python train.py --num_hidden_layers=15 --hidden_size=64 --num_attention_heads=1 --num_key_value_heads=1 --head_dim=64 --intermediate_size=192 --vocab_size=2048 --hidden_act="swiglu" --norm="rmsnorm" --norm_place="pre" --norm_eps=1e-06 --positions="learned+rope" --rope_theta=100000.0 --rope_fraction=0.75 --qk_norm=false --attn_scale=0.125 --bias="qkv" --tie_word_embeddings=true --parallel_block=false --init="uniform" --init_std_qkv=0.0561 --init_std_o=0.0561 --init_std_up=0.0561 --init_std_down=0.0 --init_mimetic=0.7 --optimizer="soap_variant" --learning_rate=0.00546 --lr_mult_up=1.18 --beta1=0.95 --beta2=0.95 --lr_head=0.0148 --max_grad_norm=0.5 --warmup_steps=200 --schedule="wsd" --decay_fraction=0.809 --decay_shape="linear" --final_lr_fraction=0.0 --batch_tokens=32768 --max_seq_len=1024 --doc_mask=true --train_tokens=121600000 --max_steps=3711 --dataset="wikipedia_en"
Each number is 500 + 25 x the weight over its row's rms, rounded and kept within 0 to 999. Layers, rows and columns count from 0. Numbers have three digits each. The size before them is the row's rms in percent of the matrix's.

# layer 4 attention query, 64x64, rms 0.156, rows 0-63, columns 0-63
118:468486548487531534478516482497509496503481491520526531515513571500510490478490526514489517501458573540516459499523506494496496491515537436464511533513491507485521510490478525514501480483510509
113:499511540494527529504504451471458497501464513509460521488521519491513477502517521497518493528491491466461469499477458490510537504464454481468517534483475512453507464542472509514479480526465486
103:477485523510545532510479439522491540493470511495526498472506519556472505477505522509489509472490521529500471497521465504498500496460523446488519533508512521511500466521536491508491443540472506
097:529453512496536483528491537487504506527504495478494481495484540480519530492453448473526525515516479462478520516467506487515487521504493573528508475461513500495503481515512488543467523498523464
112:532498526477503545506486512482538539505468502477521504513471502512471487491478488510470483471478494534533446469502489517503506516449494489491540563476533486503445518522530477493480500493472529
095:482430492499437513546489477485488495493489500470487524483473502525498495476501534523482517557493464439504494499452480499518501504505460517490507508506510525489459497539490495457486490527482490
105:524500520470525512517505499486544510497480503479512526517522514512476508449471505496477494501440493522511439466483482483535518526481499477446529539503474505541483515521506489475478461493478546
121:521464502478458494528491494471509509492506508455511487500536495481529501507485515520493519521543442483506515491442487503521500485487446512493531519459476515517454455525500480446480493510479475
113:501502553446472509502498457471488487504504498492500487526482521486526489489513454525484514512525499498524504459485431496509493509488475501497521532479431523458475477489470503466462470492481508
104:503505517452488507479500491493490489465493532457495457509522509467538515516468480486553516503523500512515492487480507516517509446519481559522476517454479492490570505515498494504486454489471489
094:464512520508531484456495474526483458451519499536429511504497517498505522498523519499504510505531530471481548560549529489505497480510475463517460508516511482488523503525523497515510512488480492
122:482503515530557510519498464495489487466466484511488526468558505498500493499504521498509499486455523518518446488526476490455518508477528460483512522547498485487504484478500518538509463548522533
112:502494497468471447482509519525543497501555513520514495519457517498503502505500515511480490532525493480483582541462473519522459528522493514500474477478498546518500504500475511483508511488475458
088:490501521500548478464499481532471456447517536487495495461480488497483518536494484501524499505564539502507510544533511530474512470498510474496497502543511507492546505512532521523510463500538506
130:496495481560525543532489494494469518468486461495522520463523492510489524515498547501490476464461503524520492511526524512468496489504553463507492512555513458493485519502524516523529531498536519
098:475500469549489525559548477461453501535507491526474513512529504494520498474495543504503512530493499475517510465483500472467507523481526486503501478540481495494498452477480549494462499472489479
101:489502519506529502466475477496538503458507501519518512475537509527469479511520471471522510484445514510529457452499526496480522453534497490471482546480495521474533501501492516476510451476508539
074:522465507515482481526500494486551502521452471483526536496516512491519490468486477513519503504466483523538474450494485523507519498463490485416524534450498480497470496478501491485520482468499488
075:492514537464512489432504492476545494460519521532522497519494461519467469493534543521506521504500499489503521511484528501501484511488483494488452515526503502533546493529476507519483521537551540
094:524501517497494482491455505533513472452515523492531500488464534543478495525528501508472504509506512525510486533562499510482486470505517548510504501469541468474526533449538508528515475476481496
128:498481464538449538528529516492495472554467488492513522522514502483512486489483525531488473518529472490533500494507529467512496499471516498511510490529516465557450501500482512539516547495459490
105:475514505483508480513531535507559486521528536505498490513462481508550473531509503489485528512512494515464522566505515541477504521480509569519494497480500505474485523498505492450469522504494531
103:500505518461524500494463515547553544534503488500542500495486458501488494511494510474535509509538481513508506549471532469538468501495507503521485500460501488510488527526494451496479540546527479
076:531532517489509521517519531535506500520513496453485488498513508490491494523551540521495540477535534514504508501459541459517518454490520496507464482511519525481483455522507491495470519542545535
107:523510478530492534544493516523507513519469476463508498485532524481520502499523490489535525508491480530490515464531457488509464547471502510458470511494467499474476461504526488477437538495469484
076:457500483485494520479499531481465471492531540475494495494556526494496495536516488499492506494466481499477499480539513490479495486477453554503424505451497514528509471468502514465502485487505526
097:512529502490527484460499450479504507462487511524505493477479526534510509520527484441483492471484547527492505461515505564481495473496450487518520524524495527513493524525503498515507444472514483
092:492515534478490485438519515468505502488468535499492518464500528519523530484471453457467528489462529517545492476503490528506491493477462512516501529504487523508484527485533482538499438507511503
101:567505486471497496521486522563510507461490519469505504499485520511467516496494480486469529453521492540543482528464486490541520482520490523499497511458526519508469518546470470472486503488499490
124:483540539484558511518500504492486476466531518512507470497521515469517542493515492519511507505527516477451485530471462521489505453511477530500479489496503511439515521508544461474461494507533507
103:442498510487541509522460496522480476515516479516512515486468487477512521491533497492492501477457482504488472522486474540542481441527500535511466540493472474489510507502511518485499431501467478
094:527500499510490478519507550466484524493478471446481479525466545473489520552476479476486478502502550484525538445470506496502503465495525498487491513514471544494471501532470507492514476488521494
085:452479494496472450512514462541505508509455446488461506519455550508494505491497485487492487551486469508457488526489504512499495485498482476530486489487498527538450522514499538531505485512478506
089:496524504501494502487531527539518506514483461514494525458521509486487482493521540453510489500468476539478528505541474533514541474456525520503464507488468505451507527507535524495493454545515498
106:481542439500475509488496526512462508469493532487479485505507525497519484520508502491473466479457555532511506488517544466503560473501490519485513468486522509484491514491462516490514477509437497
100:511505503512519516485488509482476533510542508482539511502502441477522506539512496559459490505516499474546478475509551474527496451499452496508530459495489480524530532494514488518489509534483507
102:511497528550518493490580482494514527533487482499502490464494479491529471478488504509487490497523478491472511507514522453476511540462516490497473519517445488507516486551493516505461496556516517
101:529471513528467492481468534511507500545525464485507492471490536485493488495479517490481499477524490535521527465490514495529457472476539493532527474524493482518441491562485484521511524542496503
094:510502477466485507467484464503479456516497522515509538517484466535509562463491478480479504479540531490476448491476524500510499497548449506506491450512501486509476524477488457488501483514527503
088:488492498528497534474484496475440476483524524507524485512478461499543541537526455531489498491473515455491500467490502495550483502507496508495471533517538471529465468528483523488484515487498542
091:489506495506542517520475490469517502507501496516462518516542495527554535467495505512554513488490475438471488512523522480519517496494503517529473471515465454495506507462509433500469478488503509
108:485441487474523489544516496471491526488478502467486517490456500457486485520463487495521471512476450457509510476490460494479509495521534455518524524507482510543508483488483531495537502455488514
088:472479527447485522528496506469476514494503460504502555468467519472492464483489462537531482474460473525516506474524531524511503519496524483543505490481519479520490478506555539497526499517491507
108:485505483499481511528526466515454482478505502486478501503513530473499517485513493542545467478509552511490513510485447491504552513529462502562506482490535473524466498509522466483512495459496535
106:497461473492510453493528428477525525511516523485512517480485486518514536523488529504512505494527482494492479512507464520491462496501477476501558476509428499504518532457515498520513455486510499
096:490434517511491513498510488497509484516502474511521482523444477489547508487477475523489471479506480505485503528460445524522472533516545539506518524509532508525483465519475495531490487482555509
099:476522479476452497490505500481532511503471479508475555503502487499481469433454528490524476495510486535495508540511522520532515487524543492538523490513502502497483495492482507489520528452498435
096:472515493532545522506480488467498509513538524528537474479537458522481538512516531514494533497491476472493470515458486523474491448469484529493504547542511491503515524536487470489520490480529491
100:489536488500481500528518481501504512544476501498517479477445507507503479469480518469504515451518534489488499474478537493516504514524528481518467554570461469509477473546489523474509498494475489
097:491532496514521484538494479465484493479461471506483516495521501534541528488478518493528524494479500465402505494486499471520491495519470480511466509482471498497495479499481516452440512482493517
098:450487481493500500510531484463514521493494493532499494495514443510499500502507490482507503478466489475522479517540465524454525513487535557493541550497492514453551501508506545500503458484506482
080:512493496470488484467534501522478510513472487482458526503529488530490496502498504474543477492476544503470480470520492466536526499502453488513489431480459517529490499484526455508476454519497532
099:517442479485478454519461479473474529457498512478527544502493548498469531505465448517511496481516500508524512461490500482527472482521510464524536480484482480502470518480490520505526470479486509
106:521524500500546481500540480525537501515497527472530495475442539499507486516470477493480496487545480510468531541482497525513499494475479492506476510499444507519464509548497509505496454553490509
098:527509504482508514481544517474517467506512476477490481507515469518539460551531521546531465474461476514464508497522445485508471505461479516496516488502466492484513479493523520481462526523469528
103:471506488535468514503467470532479537518455504545483481485495463510475467486504549455515534508462508477467507537528513490498533529466476463478486515480509497502498507519487511506460523512547507
089:459480520520520507494491495478546516509541517516553473483508476494469480516509520527493545526495425488512500514465521513490482506462523478511537541513491469540528512508469511511510529485470502
111:514504492471473457521538492499490474491512498514490492509508521557482492511494520475518559474512558495469476483495469506471532559509466494497513514471502529452553505476511522480498500531478504
100:515511505505508487491510515474501491488455481473522497536532522504473464489480502528466463546506497490505518470543521486480545534458486518529522528446524504489509496472526572509511516501472484
082:460517495489555501497540446507467481544487510497512527480476495483559508477491513505485479518537505519475480479515521513485477531507469511487466463550463497480491480486507523492506455540514491
087:532480525514517492520482532483462475486499515476517519540497513480518511512472436560460484517529516457545493460533514498506530513486478504510514472470521474501536493490476508520468466487510520
093:495499458500505463518492493486492553475516489465515479529491529550517548546487489513493485480523521469535501514492494541478493479463523574492511539522488558488515507495497496507504481491494508
093:550524475484511524515528477486501514468495515502469485482544522492467518481514478519508529480501480542505443477492535518463535485517472479502518486489516476504510558500549499478516490437504492
084:482529512493495486497539516508513547496508502472524480504532487512473435533483508524489499528523523543577512515478511473529484515467498487490543518542478503516477503511501553527485509518485502
# layer 4 attention key, 64x64, rms 0.163, rows 0-63, columns 0-63
131:527557502481485486508531497494474524482497521454452483482519492518498547488508445472528491516476495512517516450521470513492530507509527554545499458518471491498539489505524511500499514493478466
130:465546502529480519444550495482507546524509495496493534498491522522486508491493493480509543479474534498473468492470509488511547541506536510512491494501480516515532478498469542478518437513505504
099:484542506523491532441494496486527505521492506461459491514502509485524483504522499514511502495457517472453456491529513465531492521520477499486480543495516509501471521520523530497513439534518553
105:472490491478520519491455504537468509478539522533524493520522486527451503522524500519490543479488518527491517541516531457467484488522453467498480520449523490488490521507516511534520515476528534
105:483500500523490486482520508483471485445471502517490503488534531520501539552511543513502512514516522483516526512505533463471514491579499544545461502526518489493528512474493522526519511497536490
100:491520488467554492527544560499529503541481520501502510522545494486526496512504471508498518488480526451482461476490526463503483504498438495498553504497509501466476504511491491515483461481498537
106:474492492514511516487524510502465523464461509537511480497502528484477504534529544483519517482529522495507505498445504483468514493497456506541447526523541474461486482487523517548526478465526492
110:524485547494561462510517522518540522500508541532499504515526499452513483518480498520502522516476519469491487497495488488489463488488485509479529511482524478507492535490467483495436506433469522
109:485492488555487505533529498489475492525463480530475523511483516460503497469491542520529527475498483458518478457514474493498501518506523466478464514531483536464464473481522527497458491548490496
123:494502551533501493512504472484537465519474461520517521487485526524480513491473468534486506515479486513530521530523500503461494493495510520479532515489454536546494502449552481470486481481502549
109:475476474479465519458490528531512498501512478508477525532466514536454485488480519467465473465474497508482535502531506484529532528559493496533485502495539504507529546470511509474490525516524521
086:445554505480472484474500481498521500459509479512477495525471511531464518504510525472483505479522482455500568512510539524498503523511486503541491520508489487479500483516490493560518470544523516
082:470491482550477522505492543474485482527497416523517488466530514506515457506505513520502489488495472499507489499476497439501481538492524496479452478493523499536494482487511497537481547491522493
108:528478498472471499495478460499522492455493492515503492497502572548459517477492492505496492507515509531493544526533508508506490523521507544531440510478473518527518515499545521504526504537500537
119:493516478445471528510474477494493540485503543477499481502473484500495525496543486452486484472448505510458466494536503516511501483494476497527484485531504515487537530539504527484503451555503512
095:436523460548496494505501512476459494508493479520483548516523459500502487485502526539474526511496480472547479479487505481480494505495507487538475492543479442504465494474506525519503514505477542
086:508510509464482514465494521514534541530491480471479502519478497526519502487506524494496470513476494525477511491443500515540491518537503493480583547478499488492476544509477532494531467467515499
105:513502528475508509523513559521526535490498494488499496475518476475502497533510458445476483477481497500467490468473492526517468498482493471449523524497491518482494486530443476486440481472470486
091:502501513492478515481454474454517490469484492502452532528493540525497480465491489535501495515529492481505549473510514509499493445562498529526473496487487506525483534481548533510526476497524491
092:531476505472488495473478483531505504509526527457550491508481525540482517515461504513460503536507479501530545500514519524517476495539516512509582478458483477485498521494496532512508494488537483
103:497493474521499524544512523467465494517480493519495483458572442447486525515530517501503506506509490466514486484524504476508473496477486489522475486550519469514479500534526472500491551513492519
110:500466516489456458495526484530484435477490483504504493502505541574489503499491474537481496531493512492512526520549517452519509494491541510522498460499499527529512525483527505528507520502468489
080:499510518468517462473497468521518536486531532495484498490493502513498538515521494459547549487527459458500503535522478505528518465494488506500472502492481512504541542521507479533506543520560492
093:505496490447492500499504456493472484490511502464508542497513527508478510474527534529456543516498466488542518450523466494502480462515461505527501461498474506514465531476527517525495455511507526
084:463519517549503505503510503543502537484493443503502521489514504513498515489508487476535531468485471487508476488519478466483471542498476432491478502545464492488518451507495458538477511517497512
127:474479499447520514472492508503487464531510459479479538519514508542455475470514504513486481511521521500511531474539515510478485482545477538538475450505527520547488501499499491499550499476498483
091:523504533515461512480484518515511478503509491476504482547483509519478499514507456498500484473450518569473570496483525510500502460498502482524516529472529526508458494524491519461536469495493505
093:470492490489504503482505512504507493511477475521527522499478495534531525542440461454483492478451492481492478447487518514504474496502478527504509524486514502507447503528482424521471501528498479
115:510475501473511484515487482560524490463479527501488509508495535499527554472495458464447517501462488537519493534496479474489540473538506471497522506444499516498504507501498463485504465490466492
112:500488528463528437527487504460507525510523455473503488495515510508504525467505494486517496491488511488503487493516470481480539519480492535480474495447494536537537487458519527449477464545504504
106:424474489478520496507492526510505494553539516493483528515436491496501506498494482476496517507411501499465499506503526528519494497522501524530501524476470479495525505501497529469492493513508457
097:493528552533527526536516534480523519486485506495534532501452520475514520492510490480483492525494509523501516496463487494519489453418499516504504509516485470510458503536477471458489467509486484
089:455564524496504482518516525519510485525548498507485492531460519505512465537513473492503498514500469517474502522488539546513463507491488508539505482532519500497427511517461528479484509510518483
090:461508514499551508500495524528530491558506443486486483515509516518517503494486518457513479511454498542473523492541510509541519517492523532510492548492461486496487530532488492525487468538480480
103:454509495520503512493536527522484501497479489497501514487477478510520478510472551506489450492449513514489494539522500498500544456522491515523485467503504489420476518516467469500528531535514476
104:530490490487501501474539480477473535507512474500506536481468476493522558527509496527515492514508486461491475477501534481503514437516447494508514501478472502499511543495510473500498553534553523
094:548523535500465526492520478457496477507493481473471478493560525454506490504503475508466511482558501478496486473517513490514521512486503484506498552483485500513442512500473526522470506523454519
091:511506485519517520469475470491543446491528502488496482488474562490480552493527484486541513483490502502491511448519509470546489474526499485548491473509504489493482526544494488491543479524520528
095:569482475459454463491480475475455461520483538519477503489492491532478524510496493476466502472537533486527479485501525517495500508513489491456504494492517517482486509459488498447453501501481504
095:491448521516489541510474478443447507491516554531493507503508500488484514502505482511508522500449530446507463480508518536480500493532447500524499468523520485516500498506536533493475494478483486
090:552496437464475468520499512462485454528511498472458528517521482499478491486474516513510480496533493445522470479477483482537492503461501489522464504533490464517509480459501477500495486486479508
113:505500508532507524505497529496512531487500539485488497506459484424501442475514511527507518526506507488508489517453509525493489492431532528509532503529498493537499480538503510474523480477462531
093:503519487485555533500474487515484520516520492487489515507440525536503456489479503532523513494433498508480455474503523488514478527503491514553529541479520487514506495530542488497483506513508549
103:471503513502498461531523521519487519504550502489453490498529500492497482468513499492537493487480571495547487512527477474502542554496495527534523499538528509500472462500533514470504488493484537
093:451494492517444444453509489482517498504528551522474488482479471501511507553500483531520493465538517508482522527490544520494485489458530515499537520545471521502487483499482487509505505509489516
102:527483513513501511515498476468495460478531573541524473531514504481516498473510463492478521483447482508486473497491480540493499520473525516496528470483484505533482496491546559496488475489477528
092:485508445491514480510481472502519473488477505513509494506475436509521469496452542510521490498492524538492515525483498490554488488545545518513486530510526486469499540503477495460486543462491492
085:444499448498500493490482483448497527509521528521479482484527455507474550482527515469512509511468525501480491503479510507478523464495442525487492488472524492511552511486510507469543464506514483
113:489504486489438534532484501487494497490465532482487494484467494474480475508503511510473551487488568482485503464486522487521494487506478495515481560527514455458471491501471518459490508496461481
096:507512498497484473543470500479476493494517494492484533499482471496467463485489509536492513511517529462504488477498499475517477530483503471540485503542522484510481475486414532476466501465468447
089:469513471536487494476526481461472509534501495560496465503486476507498482494474517471468493506446499534457506551481495512470513495461517530474529551482499484481525512532531498531490493518485491
087:534482505503483473461508539536487496545514465476455515516510508519515490517500508504505449483545518506524508463490489483542485508506496461498524526512467504524427496520477446497473503488483517
093:477476509527494492518466481503500512482529558511499531491441532502463506499457475514527488497509523493499475552479536493521460489453540508555514509526512501493493478550499475500505483487524515
112:482506575459495498500486500514542469465497559464484499476502552491508518527493457499480514485502495491512514514516519521520529483502479523524519528470480518502456510501468513481494475525449474
098:497471524532515494492511499505517454489522497497496473502491491507492487478514483582513477483490477488505501448565464492502497488520475469527537507522450518521495471487503525542489510503442504
100:495528502522483515492467467509454555504504482498466518505576471505490487537514550476540533488502515524494524514477513486492514508500515499454508493530510500448503516516462510519490531507526464
077:439491468501487514492493470462551541508531520503507483481516471488491491508512497516527524522487480479476483507472512540474499486537473531527503495499531510481555523501489514534560521505543472
112:520521477510439499513492505521498529525488472530504504492469532544489481496502511534456478494548546523501522491493499473477506550510516479498534524484531494501494440501471505520450519530485480
104:503506523495546537508553517537516471519495434493560495504518494509510468485458491512488495554545487477522511505500517462506483513473475519525520525490519477507488489507468511539485530484523489
077:492498532475462503477502496511465434526474510498491520456493502487516473536494513505484534495514530480504493486541549540500512534457474509472471539503460482493490489474490514465462490541490515
083:578502506518494512503529522497483482495489468491540563504516531487511517469464456506474499536538465452526467488477517487493504510486481484497536483468487487500508481516534506502481490490531537
096:457531503482494481527520506491498486477499517556530493521436516510528532480509490499467436525499513504480514541471507500503485480431468515531504507494500462509492494491513454495531479511518489
101:508526454500519490477514494513506555494472472476448490486548488539483512476485471501494518478493485571520459521477523474465524485491503484481492537498521520511511481470510469486521503490470543
077:432503558491492507498518466526522527481493468514529506489498483503531514551495509522517486515504508513488495521489493480513503469553450496506505532494449520470496518513488473537520519513561514
# layer 4 attention value, 64x64, rms 0.177, rows 0-42, columns 0-63
102:490506489465533586471496521492519482521506493528536505514500475496485477518506515535491491488511510491504478548519461475511516517488502503509504510537550561444503483512519493491478512529536475
091:506545470525525472488517474472474518487514494464516501529532503469534495550503446484475523509490548549474511483498514500436488508481478481488456526486476507528494514489523488517534498514478490
090:536490488451481544528492476494477475483488504471476486475525523448516527483540514491527481488473491489448486501495515491458521518477448518492483535484469528503467480514516494468493512503533454
109:480535519496507540504484496474466489496496453490448451509478498504473517524499518496471442519496524464523487489496482489538485504525508508460514514454497507459458452507455507479518509514499530
079:507462531475509533551514520505473504518505489513482502517483550485479481508508506472511475491495495479458538519470474467479479496542488488445510496514570492462484480489463536499525526508476510
119:499572464533512484494457498513431493480480504497489473529499530477502506522452495501470528524512512509470509479475475559502491498494479483484493501507479492496501477497522505554457518463494518
102:526500490503544487512527503515470466486530533482537448512504488508534491505506549511496491531491511535518489533448490495483445509498458478472465509509496459472503502529461501511465495546493496
102:493522495429455500506484494473502485510509476480485508504494522496513495483494492452442469455478524541512483489508491548474502532492481491543524466506527469491541512479528463513519515473518488
092:463559478492515520541505502479466518499499523501511483506518495514505546504472496502474482482497514506509474473538541505507475495518530476497493517464471532511479453483488487439463509520545552
114:527479505521450470525516506505521503503496502514519531500513531528447477499501515485496484444531465514469489482561549501520499519498514475513520531543493526562517518494484508488495523503519462
107:490507528561523483506475506490495483515497480478487473511490505487474504555485502482496497529513495512544520531473536493507469496511514466466472495479493558471498532533489518547528493470432515
074:478526509480466535511472494499515506530509519470451479515507505429464545492468507529494563534486510517463504486486515493497469487518512497494519515492488491478514519463508484477446454499488517
092:503508514469492518487478491488527475555493493500504503521528510512494549513525492489474518558460552511527481526491542511501451492520527489500491511526493540488468482487538477470498503532513439
099:509507448547499486509529485556529464487507540509518470531534559543502486513522515505476491480507504477476501497490478513503489500510473459502483472537521455505491500482510500518455495528510453
117:507526529466487501488498482500510511532537429495519522468504500527494510467524484525527505506515546514462455510488519490451487482512527559499501532525480485526487502532480508509522515548483528
117:516492507503493467485497504539484483496483559479476481526511497511487504506508566468534500527492496467586483536514511528516499490505500503489525462496491535526486510561477514494496498533504473
106:480487511532499530513467476548499486494517509495509529506473528535521512525531517552493446487538450453475533539469486500534481485499488478482473488551534490502490512511494467485502515476485486
112:484490510491526530454476497449488487501509462473544506491486509530515492527525491492481481514497490508514481534490511530490492495516464530496472513456539518422452482467487476474537529503517506
105:532494527480509508449522516526532484487468478509520492517477455499502488463514516522527519509499505511541482495494464460536467581472500517524491505534493483526477510513483523496508494516542455
090:481504476476459484521484506550488450512495526469482453541525495437478509451489527507526504468540532522482459476523503508483501488490500517492505509486528545495476480493509523487469512499515467
094:510494510522479493490473545500498511507503540558532531518518496494500480488547472534531483474496508504510475468493565495515537511463549501501478503504494494489531536512545545483483514474505533
095:525474510536463491551519520519492522495516533478485461475464477473463469499454520486492490490503506510440495495555554499526517481478477466471508499520491536515496499480530480532488491502495480
099:460500505506540519506467480557518452518518496489519500511485487505551514478502474552513501440539529476501496483501468504509497492555516519511479499498552532454510495470511483487520497485496495
100:477504440533489475559535494468508511503481499473482496470507491495505497502483480471483509527507515526479487506559550499523497474495491466507466495456483575523488476510519506498530515485506525
102:509498481495430521488456489501480516516494497509522529504520533452507484488507516506544470468467498503513460465525537517496526450502533497480462504519484537501529533506509527546496488510536510
110:498543509478485513449432471484465503521481489468547482488506476452482492531471489491491484489507491500511469507441485485483509480526528485484495499445514507489502482525510482549492481517538504
095:494520489516480472477494544531474496488511540472511479522552446490521473511509470519501493476490541471463531507506471505487460462493509523519505479481516506528551513480542488512469487464487465
095:528477503503552450533538558482496465480473513525543475501480461539491512490496523487531502519517534517495503494495509483511498510505474514519464535485530511450528520517508514452537508489500484
100:498480523511487488444483479499530497502517457476543527508503462461549513478474471496485491454500519556504510508507483510504478496473481516525476505468504495472464491442551493516495505516531479
089:527498480480509574511478520501486511450532481523533523507508495510521526486506475474463485486503538477504504529501517484521496547487533496547472481459487487497548503481523484507488527544482540
103:477512531504533515528500458493480496520543551467501454504515507485492518499515485523499469494448519500483475510492520480506460455543509504467513499472461509501487494499485476486446471444523514
094:517485502521467502481470522514500533524492547476487502528543502504489536533509507496546475505514523448461530510493508490509480470480533497484471508491529531481468514519516533508426492539483481
112:505484496465443521484508485535492502498515503496486532498496517448513527453458556508549499475515452509467476533514489500476525520450483514524490476517508555524484480513510499511501512506530500
095:468489512506535499449479477522534495536493488453506485463495433491524477472472462494511497543480522518568476524475508503520480488519520502496469498505499519498480463518502499554515497503501511
088:452481522515461528503507532516501478494503477500484511447516481507504526478454503488505476491518476548514495528480475492507500446519519484514492452499523491506491440555533473511507502472540519
088:495532476498451533505459501533517487491518490519499484563535544479499512523500520536472482496495500482473469477477508480500538467462550470481489521503516520470523482458524510528519527489485479
113:503498524505446478505460529498520514486517499562515545559502499486519511475478465538486524459503475480470513483491500514513512484503505519527527533550475490514516471492555511506509528483492475
106:480488472485510485527516514509471490493497490516513486458503482500467516476475517466540526453531509534525435439493483517482509480497470518516512517468486528488545487468478506452505476470513526
090:498513487493473527499512518484487522485520462515535496486521530500476488469501481481468496492517494546429469506465507460478490504509447525496503532479480458478518478436498494489498517513508554
097:495476519500522470522509476511540500546445535529478537497485521476516510481520487480541542516517489522510525483453502489474504542520502484516477471483534496518475531508504550480556488489480512
114:502467491480512508500484506476532522510457499497539509486490482539455517509484511486501558534505464488558508502526504467544474512494514453511520507490532487515507526495448479447504486518535516
100:497509518484471507479473497552485517486501512496551504501521452523499489459498467515462488472523480522475493494460480480522470523507481507524481495544496453467531516494528469491440465531499487
097:507488518516510480520525495511494516463554510534500533517489517505550508478506488473511504483496513505524537481536572524519440509475500542470455516537480513496504503473504508512492536481477534
# layer 4 attention output (transposed), 64x64, rms 0.122, rows 0-42, columns 0-63
098:448489539468503422524488505488512499485536473501476503450496516510472486460499464478496488505463496480462478473491496506524491522517520541506496533474512480522477544528492483474516524518495474
085:496467486474490556503471508538480492541489490501488506530467472526463484469478512496503485499493511542559543536501527523543475485525529517482498473505493456492504501447494519503470478489470499
084:447514482523504494477509533452509497510521506509521494515556467531515457538465508496505508506496528545519521509471492526499462478514531497497527475486561487487493554517519538472504488499483519
101:517458485444513452449488459495503469502520509517487516480522484498506495502514478527512529471525490524487496543522517495503480507503491516523499539496534522583520533484490492543496507461505509
068:482504496456513497423502518508532496475520520520445449476529480495493529504475467531490441490508493504505455480500499506531501475482466519515514503498482519494497544519509488488514472505552492
136:538479526506470512503509490501526480540533497518508521495490474508476505530561508483501502452516499483540527495527497470514547438492506516482509525461461490533462502477474501471495450519491507
111:549500534520461531504499491485527511550490482503453530472498488513505514510510487491498524488458481515478512456500546516521486461511505480543487463533508496526518488541511459493516484460550508
092:505479505496544472476471523531496521436491489514488454504476492503449478510484485500514493504531494472481571523476525469510495476500476489459468488488477519482473480522504561493502477480517497
071:538473475504452473474479474480500491497505504488511502494500464499421507519510492471503542504463492494496536561515480496517511506504520518497497515512514482510526532472513503551516546469447508
107:515476501471500527519530529505532518449493490485536492484507505469501473494473472502531526507471509453514515515506454512479515519494492496491532486484500463409532491534549505506507520496489529
094:526482472461511477487517501533472489519516498503524517463483501511550520457503507519477495435513545533496511507482529508499529466510483503526492491543493441531479466485528467464488511476498493
048:536515486525486491510504503508456466493489534495513527526504517485512487518538504498471447520479475536524512488545468502542531498503552535516473495499479517503471482553510537509519501450471475
094:489487469495490479503518513484468508491517481465499496461494513505487453503451504504453453431516457521492507498514473501525505528515532558481509482481484476546514509475500517511515535459516509
086:538499558453509527505509506461506506516495493470492541484459452443534496481482512489518540514509464464481499470550503497511486501493507502484522503493428515493512513491503499478477504535503502
127:477477469494510500503514506497500481486477537494442467545521504543494495500477489498467469495469496499501471541551512500501473520503538484470485500476539503435507474479492514456492515450529503
107:493537514499522539499520494444538510508533435491532510435498525504542504492498491532486494489498506505454497477483515480476494517497521481558516503517506476518516473471516509524494516459464520
136:498502530494526464503553524493531488509467485511471448511548470492520515493470465479497527479493507542496450460532504511491523506475455521518498510480474476497528513492520489526475487559498490
097:488491478451515454527557478529526502480496497531466489503522456501502447469493502508472525468500537513493494513482482474503488513514551487494476483513494527546510545470520477541492483490517478
085:447479501520503521534504501466498516494512493554470553466515570502507447494491505501507500502481460454472510491503528510495537500508508485489492493530551500519550495490480467506497506525519509
067:502523485462494508468547535449492520512526489520509557480546498475505483527507489517531495502453517469502515511509497474562496511491512524523516497519527491479447533538513494501515537500470499
112:492514458491492533508530465492484515499489531466531508470506515534478485506472530461466543496450514487472508476538470464477515507527447507504514483514517514513482476516500476466523478530450479
111:495507452491530543500466518487522509510517489564517478447513497469504535511514523470573500492487468521512526510482444508519490493507520504528521504475486436484502491527492504490493512490493502
081:487493500436466459468541532477482505528528505524494518510517495487480509487487463524490484530474516509467477505487510480537491521450477530486501542506508501525440517531508476511489524548505473
085:538476495505495493464489523498471512511535492510544473530487462494506529485510523500568506462479535495516514568470452528509491517508503507500509489531502449495484491449496482514529501489478484
093:498501487514478506453504452495499513545500515500466472532524523519512471463517483509486518485491507467470501512524449485512498539506474491520533520495510468474466469540499517471507478501421477
113:484475493493472500543525478555520450504546487527456518488502488539498504483537547537471528522469520540492507545507513519481508498508476489509492509484485478509449515516468534489511511466505501
077:532533463506489507510488486496504506520518485528518512488466496525488538520473505506479543537504465540526485492503517494523537566465498474500490494500507497460444512490427505469516507519477512
094:506482473508478545480503513505484523512510474522493492445494522487512498503492431469515527469481519510522492505496540503497495520502499463497524440515494544555475501504483452517536533527524511
118:463507456461471532541498530511487502499507460483470507514536501501466450503551546541509544521528466489515511483471478521524509508497550466490462504511508507518523524517493479493492519501489488
085:484476488511485433524488516527462515509522488471497473493489467536456485533474518460525484527506503525469496468504506496505502458492473459460549512537485499498497520481478479487518489443492485
106:551543493487472464472478502504519460532509519538530517500512448516492512506470495502460536478506464510487513494533507518490496511504476502532478510460545502511493498518547529520519561482475497
091:484489475480490552474549512500476423509486459461507512506510471484561500512504487474461502496484482514508453498516497533518518529500498498491534558485506492500519505489476525479537499488485501
113:492532536522514481484515512480514520461513487495481442522518527472505456520540527485544511487463551480487486488512484530519523478513509469536473532510532463462503516519512529464500492492476482
092:478496484489488476532493502513506487525504483537478506509510538546538539489518570555467518443511486484456518556478529492495504522475499509494474519498487462513506494496485502480487517485530475
110:487560454505498464489516515502516504497470500482482458483514498531517522509538519504551519479487529454471510518512530534498517523457493497481452483507454490523524516476467512478515509529462483
100:507502516446531438485485479483452528526505509476473553481470505494478481501499496472509513472497526511521523479556467512517518540535484521498524522489457500516470516542495499486488463497510490
117:500509454492515511477514499529453521519489478468491475444510527511460491518522526462489479542512476512492505489535459498449527533500490491508494503450504523454480515527498501515503490559515512
108:527507473535478528461482497463555550503485502513527514517504488492482458467516465492526484501463527491491507554475522503503498514532525510450487501522503518500457526534489471525488543504473498
070:538476486497521490519504495543513507469477507513445508531495456510504490488496527479494504518474484520542492502540477513470494475492574470472476470485501537498482530535488465516500478450472500
096:497513504510496550484544530505452513460501519468497457531494500458523510485496530559466446496487501506510492508500524484502524460510458531529481452538486497486486496493513482484500481529511473
133:475475522560488508523517525533517484462515493529509500497476509480507501521507494504460474515476497488479503532490462520475546522522476543479514490540469540513546492519505470555500539469486500
085:520456484496475478546516526498499461496484483491456487504513520470485506507482560473496512554439474480504505481474519533484490480456500516460490500460481485531456495535514490509516513490491509
098:526495451541499526473482541515522519514451509480513477508500511525466499507505513491506506443509481481486481515517449458527529475454507496522550480534539513512530490482549495501491486490494488